Weights of a small transformer language model: normalized queries and keys, capped logits.
Each number is 128 + 24 x the weight over its row's rms, rounded and kept within 0 to 255. Layers, rows and columns count from 0. Numbers have three digits each. The size before them is the row's rms in percent of the matrix's.

# layer 2 MLP up, 1344x512, rms 0.287, rows 866-899, columns 320-383
090:159151121139137122137096149081123114118103138111161137123096120128167136120108150131122149157143119135121106143124102142156123143109123106099136153122115157134137127117139149115132141130089165
093:122121161141164135163124124138107140156135109100147113121123139126122101147095160116119157137090133147118119125145122103137119139087120090124121074120153103139156134152118134113122153176167106
091:134117148102110120079113161105118155129102119091149147133131111119097119119120127150151169136128126116129113125147179113123145110120156106146149148112109112097095142158131116127102110085127130
097:162149174119148150143165084134154154128141116141134102126122163119134138150160145135138128155114201110141127129119127134096093180099140119147089159114149120127125077123120122108134095121127152
101:123140111131135076126107139164122081128123189111102141120112139157122144087125113154076138142130125117096125141118115108144140078115139108106146123157146092142085128160127134166132137106160092
097:133126129142129138135172149153095145089102078149166126096139114120146130110109103137109099100139115124139085136134119159168125138164175151105186128104127132122123147156168142113115103152141168
100:086146144130098122153142139125136131109131092134124137119124159122176095125127153096104115156154117123150162129108128149127155118109099111151132100109130128160066120104139052126159140137133116
102:091102122096119129155105120120131148090113148120091103160110142126170146138137095173149096134140093132113094130156119137135156139137181110138108133158149152161155163076142142125111124148061121
095:137131119160122096148129095174132143105117107101082133093104087122165107132093146117139100098141146131147124142112126106137127133145086137140129127119132153151126128160123096099113096075150084
106:145124086147110131108142120134089161177130105091104136166164150102113100143107162111112082139138120136106158122082138120115079138153116127152150114112131101125086099123101118102153153100162161
097:094139126137138107143131119115174115123176165140154127130151096110114111147104155159142160130153072138084083113121124136122107146161139124104099153134117150143167118134163157113098080094153103
176:107096124114121158168118158099116119144102129142133161125123111133126126130140141105124157144115082107125159144147104133137167104130111107112158159131119144100136105141140118123159161148128099
098:118076147185139164162120095148135130160111110144141110148126138110076137105172143080137116142142168117143147111101118119134154127142066124116133128116118179125090151110097112110127141119124101
134:075139106123099183152114136134146132138108098105122113084108158133166109105140126113157127102156171130106175100117129110099102162137089137179127153126105158121112185086177099103171126116098101
101:118102141136193140144117129154143126141090154139169099127096140096172125140125164129149130102136068110116081118085133104102128125118137128120123136138156147143109091129124118074141135168112123
097:166115137099114140144191156146144134190099103128154091163109131124154180108157104143142125119066113121147117115125155094144101151144134091140135178141152137117121164106141151168081107151123123
094:146151123136095164160168174139111126152128106140096158185108162156135130115114118112161101134120164104149101134166142147140149128112154090106098138132143117135161130101123137108110182137175126
107:094137119178172142129122127094137132160104138174127114153116119109112156129133136147106137107159160154140137159104134104094170069109151119123087176138126158063155155107147125157103137114107150
096:158142132119145126143180099116159097137182145109197094139136124144097146128159112091108096126130155102135126127175143105119138142146100113146139140105131137171164148115117110105116174103161123
101:176130103110141112133141149131145142121088125114113166152123124104170155117169108151149084102144148125107147114143143097139141113138180179150141117082152132154119180159128099072093136141137159
102:105107162123121137157111187137110147116110126104113147161094149130101098119150136118122093118135073160114123112143094168093103136100116097170105125146098119128111125096110092133101144120121136
096:130153129111138128212072149114111071120138128148144123149137152139123160087102122149121102091135128132139105134138098095136152103143181138146125135123108125118139122130112126149122120072118087
102:125112151115122134127124129137113124136105135118102170086108166079115144147109112134139107126139116128156151129137157086079159124072120128131120152115110152137169115102109145136151112153124147
093:152160169174113100097113116094162166132163142100110130176134163130165124126108139149144166105132126135114129143134122139099124125169109162143111130138135130114158152138155120145143129140169086
098:203170118093142170139138100105121124132110088098095121143144156105159129107091146062079161172125129124115140153145074084100093108112123117090174118141114132129082143134129126116151140137112122
090:102134125098128107124110109138142118130162105116142128132122093116133093148124181172119149150124155120110103127116152137111076092148141147100137136139121104134101132124146134122136120147104140
101:080144136124114074104132113118154157127136149118128110099131142177130129069122113167102148130129168149094120139149138112139138128116112132146148100145150102169131096145110154084124134099098133
103:153105093135115116183094148139112147117127124117133092117115148149136152125125150143133159141170121143129127134159144138139133122131127144141143171161081122124107124167121115120115157112095104
104:121082101153181123124116080130134111157135137113143154134128139117111165181132112143106122165130118138129136123134122147113127100098119108078115106145111127119146079087135138162173131126171150
115:077160124174118141117125132141166161138133153109121152133110122134163141110122149121098070166142150124151149125121104129096146122104139143146084126175133157127107126116155132140181103116085123
123:132130158116151122139076164095069100145154132116172085138105133155114147137119175154149103117180134120119145122135153097132170143152147131143156112109165130095121082092119131100110095120085152
099:122121139146128110133149146146093094091137121131147101106173158090106160161118141127103145106133130112109117107157112123162142134112113143162163161171125131119085102127152155152088114165119125
091:110136115132138135090115133140123135106097124158167086135094167120124160113162154136124152136140141124120087135172138135167101104142130134138148150153149112129120139175153124130073136152164104
098:135136102142132145116124134102111116108106150132120112121153125135118067169128071129133152131162102111125107137128116161112184097094100116162143153100108161168148090135128136089136122152142110
# layer 2 MLP down (transposed), 1344x512, rms 0.196, rows 866-898, columns 320-383
099:115157136160122101129068165108112102123098135133156119128109144136123138122102156148141130110159127148159147129107093127126134115112140090174118123075119141163119135149132123156135143112074133
100:152099123148139163174099127140135092133172090174160108119095089146125115112109161122108130113124131111116134110158135113138117118108136126140078093125140167127154083112121127135137143125100137
096:157155119142141146138091125080132107123122103157110144151156148134184113158115122151125128103143173129128119136141122134140136172158097114117143113131145117113169131125098081145084148105138086
097:136159151138146179156164071166146172121172133115100115102125153114145155135105172096144126171134198120138119121155146107168122191113140119153093162123154115182107138146120160090140143168109130
103:159141153133125123140116069122167116131072091133104144154140123162091160089119135134091114155156133067120120229135130139154136113090146161090102118157152107182153134145163145125130165114149120
104:130168123139108155118097110110135142143099111132122160093128112126186127140099122121105132140113128088164104120096134146147163078125138160091146118104183125096124103131122132119087118136117145
100:127155136172129132153125148122117131133112113140116129165090106126119132122144094100125103157104095077128124099107126099100124161125115137156158131137108105138123147158127134114102132137148184
093:157141114128118134141153135171090081108129155108150122110126144112168148119105112184147106145134144112145139158156129142091160132108136112171117125108122129142152177131102143130094118139110135
098:116098127097144123166124106134121104139154127075112169142122112098129127161131126144184122104099162118141136212165119089142095146109121088118129111119155094137160158133120127141154128094137123
094:169159144130155152099135141102163109132134127153147169153069135089162108134138125171133176152126148074149114136124123147151167110141124194111129129092111134125097176118099118150089127120093180
093:140114118128103154113114141134104152096108142144113116103110123137104145109104144162098138090101105150132160080147101133119137101114153134120101117105131123119147098065119189150155118107147079
148:130116140125118122151102136122143066151112087168185150144123103096113145147155143106129139129111098182146141121115056142118143147086123082148186153171106118132087092123133144146169155122118115
098:116081117140097126145090126188126137143133109130120106160118118125127118118098146113143130135102146188198128126105129124114119071133093168112116182103125149162121127155113179070130124171117094
104:131094129139076148135156097133108148121152151102124082113091138147092144117158124145139143179140150156097130131123144165158159122120137127166111166129112114082109135125081113142114137123088125
103:048135077161150104161146126113137140105131111110150076100155131100157138100111145147116144126129109136138112117079133107141094148182149153155111113147170118126152081135168163118128146180149137
100:154107069088107167095166086122130120113102096094147100119122088122112139127189099163139125123120132118118154130131087107142129145150131124088134122103130128133135091121135117119080101140160144
099:121141123143091119130092142129138053127107111188115131119071161137073128125168141133117172104163113127126136117097142141112123109160086105122164078129125142063125110093168119139093137145132147
109:158151086163094143121137099095098151131104100162148156152082114107159142116113098119106143104163159147113115174102119106097109093149137121149163107142187114106072128101100126124135124084152155
096:110127073189137117107124111146112180114140125112133132148162116125139172136116074142139111165156083050161132117127124108099117177093131139100122148157121114142128142113100161141129106082133137
097:123142132143168169134124143148174140134115116147107137102131135139129106159151122093110129090115117110122136107182141150132099081122154129098153123135149120109127113137124114102152125097133150
103:112138114147124129117159107186119120109063096104127154180113130098105149133120146098129128139147161072117127145106104160084102123100152122127116121121094175161103117128137153112119150136138113
097:154132168165103148150102101169116111157149082110121109125129103115112154134085125079157141075143166058108161154147150132152159116155128054112113140113172112184120113119149106166137093135100125
107:137111112083079153135144160126146166102117174078114150083147107140134113140107123104134108159109138143128141160097153140106148125108175116120166112105167161135160126150150154139143107199132143
089:142131129140110130134157089136147098134121113152172153075099124135136126144097115116132159166110137082121127137111151169150151166112087147139148144142100115138136171160121127094143165134139180
105:145106126104121146117143097109144153137072173120127149136143173134136146117128125127111153137184132029146118176133130134127164138105159145102140163126130153130113137122134115125111126118110099
088:088108143082088119120129092143128140144115097080143121110137141142125107100109125125100100105129197064178112132142106145125139084136158114175123065110119134114122138125097135119146116142117143
099:165122106104082092119127098137065160111140156126157097188114153151125096108163138124137128110164105092121137130110137058143134126122164115142116144142135175156110109148132114095141147135096125
100:137149117138157161131139148130130135166158107130106118126089092131118135170164113133146121120117132221113140135098122155097115141126141131114132136131144129083178128104132134138160093149093136
104:137174155095126154108102100169172134110156120124105133126133108144127104167137092143103150149112085045120118089106143159127158114110141111140121145140085155104092100165136124111136157091133102
109:159156127118137141105143125190082121138169173185151152107112093125087140111105100106123133121148151060079150136120154123146077179135090107119108105092107134147109096099138109107139119130105138
098:138107167095120113146123114117185113124188112123121112162142150131127115106135103133149102078099140116110159138144137087103144131126101114117174135075172084185115155096114123135106154125121144
097:116095126120119140131136169148125148077120124113123131155158116120120070154118117123120152143129095117143102154136140157131137158164179182104145158201136094166109143101124149139092137100154087
092:117110131125120114151130114116113118124126145150107137131141127093134130132147112082118142149109154064162146080099138070121142097135119131103129144100097107144121091120133139143095151125166174
# layer 2 MLP gate, 1344x512, rms 0.277, rows 867-899, columns 320-383
097:110164095168135074113173114135135159164119147081128106084158148129143124159134091118143112143122113109128098109076123097090112136113099158116127108128162100129091159118127151129075114107142153
098:160179109147162116161079151131116138117109142138106121116150119094114148132141125185129114119121104124147129140119113121118152096126170154100144117139099117139084145097126141162142158172126124
092:141113117154077108118163206138138112121148107124095145121118131104132116110100132127153131157129140126084123140131120112126107128125117153170120151095107141098094123125136158115139163154123121
100:105192133147126107156162119126112121104137170103094162093112145124119125086131104093132119115149104117130110135134148123157105150147137116117097150129087129106133162100109132119118071137092189
098:134099131139168125138150127076117155121115143164167144158134136158098101082095150123114130108132151113104148106118131111135153149116100113129171097136079130125149094152124160178171108136139086
093:153101113136127161168142089115121134125156150151138108109121102125174121137174154138117171141153128134144146122140162100145164186085125095106108111105156159116121113153116101116095175114132131
102:113137158117132133134161129112092102143116165164150092119065129121135149119158103116151118136121108112160088139159144120130167113123109139140110155153148203136118160093133129149098113118098152
093:137108084091137104081120146086128115116110149144102093104157151124146139155110106140133089140090121137112136131160118116129135140130130118099145109084073157083119127146126195079171080151194138
099:116161127165141127111171148132133176131110087097116087096141144150117138108102171090100103148142134157120145098102134123144147134110104158133132103118168103099112117127101120129101136134156133
097:159128126118140119130100117174130122108116115145168130137123141112159109174094142116113128121111145120130084108131143138106126122137123110117153119149109132147146144125134123104118125141148087
075:090101140107121127117156116106112137148133118185124113127125158118129124091150068111141129133128144126136116104150115134099129133156089117148096161163170121115100134141168114145123142135127158
103:162153139090104106101154168128154138102087139146116135118137117129118148125166074144140142116109129152124085150158115119133107125115151137109154104079129154138182140097132069106129132136142146
133:132121119108145069102124130120140131133155170161126167135168118130116118160113108143136171189115090124147124124185125128159135133129145127127110137148166128147103095135066162160115107144147153
100:126076120147125106120083158138132141132107119127115117129104161149128122158145148123124140159100188120116127099124180089127173136112094136130134136139144112107110106153136141116129143152189167
096:163096137117133142143122116170156104141125118083137061122147141145108213135160133150151127143137115117125163135102104117147140135161121121125117150126182122169105112197140100118111100130138122
100:076139110154114101104089092158093108119083138123110123142134102157112154151101141117124139129087134123071157139111099098133123120104111126148143120151115129122113136158122123124140115159121125
096:170135135144134135118117125104139105136077135111096141121142133108172099117129134112144127076126177125106121186125118148150106194149114141114121126129138161118091129143150124117112124161150164
100:141135174127122100156099114133135110111112141106136123154070144094134103152166139161151155162155101130140143167127152107141085110149105146147166105128093142119143167122055102123088145079150089
100:134119154114136082147150180137099106149092109170094103132114096101154159117128113107163126148087148141118122166115153132125157126119139134148123163090112106130122125121132122095104093097112123
096:200077150127134104153120162152122102136134119124100092165130124126120107083109090083139103085125136123142121152139095129134109140116127115131177121106123125160142131134126086137162118136157110
099:146091037103168136138121098138147127126111161122171160133130106122146163133166140123140124179112138090105126134126099151126123178134135126101113098148099151109101172118116141149117132137111110
097:132141098144143132143163128088147145135154167086118143067120135134119127131111094074148110125149098142167110107121135086166176126116123125122145161106123143141106116097132116141097120133090144
096:143145099133141134109153108109151130152143119135149145127097128103145092105158104101157098103120124134087109134107107167128120121135131177143164087107176123149145113109103120141112115102152153
104:124167103152110158104136117125127132157115147140179057095105134124146149122159121123142165114128118152130160131107086133130179118132113098143084136147140143124124151150140113153121176123171130
094:113149135126135130099126138082170118122107114134107113098131128149115132136139161159142098142112133121130084123177117197101167076134098160176089099074150196122094127135108147168080127175130105
100:147116129125167135157156157140124131151147124109091152171154134148126129088162114136136144159165124129075150120122101098105067158111118104096148161151122156137155128107147119123086141126153148
107:084109137112094119157124142157112148132121119132104137146169148152146160104096149111143131130093141109103102132113128200096119125149089093105134099115160115106106143147155115086137192144124109
120:123102140135103141119127141076120173099129125165141119121112185148154093138110116125134144160148125126161122146083087094104102108182166112115118132118139106092133131118161111130101116098139099
094:113102091152053114145126118141124175193130122114126111133091109145179157137135159119168126165138150132104128140125139133094107151152174116164111142148148163133115128170114113114192127128100163
111:092160137110125098095136155116099169126145105112150109104153163138143100081145131179134157148123126099127117127151122123096140128164111133162143101111129142119123155114116124094134136119139106
092:150153130120127117137146137148160145102065145143154146115116162096098131138132137133147138120137136135131168123121143148139136125135151119111123101147131091104107104104123168104118095151161108
100:100131142105115122129131111139107118135103138120134101087119185111117145060120182172159136138138128150126114134132150128148086086184140077089137117148149135128127118152144172137142099140173110
098:090127114062132104138092144181133148176143117168153101150089121167133140088125127153116122153078128124106097151142156109099123116152136123148123113163117095147057123141134085128126111141133082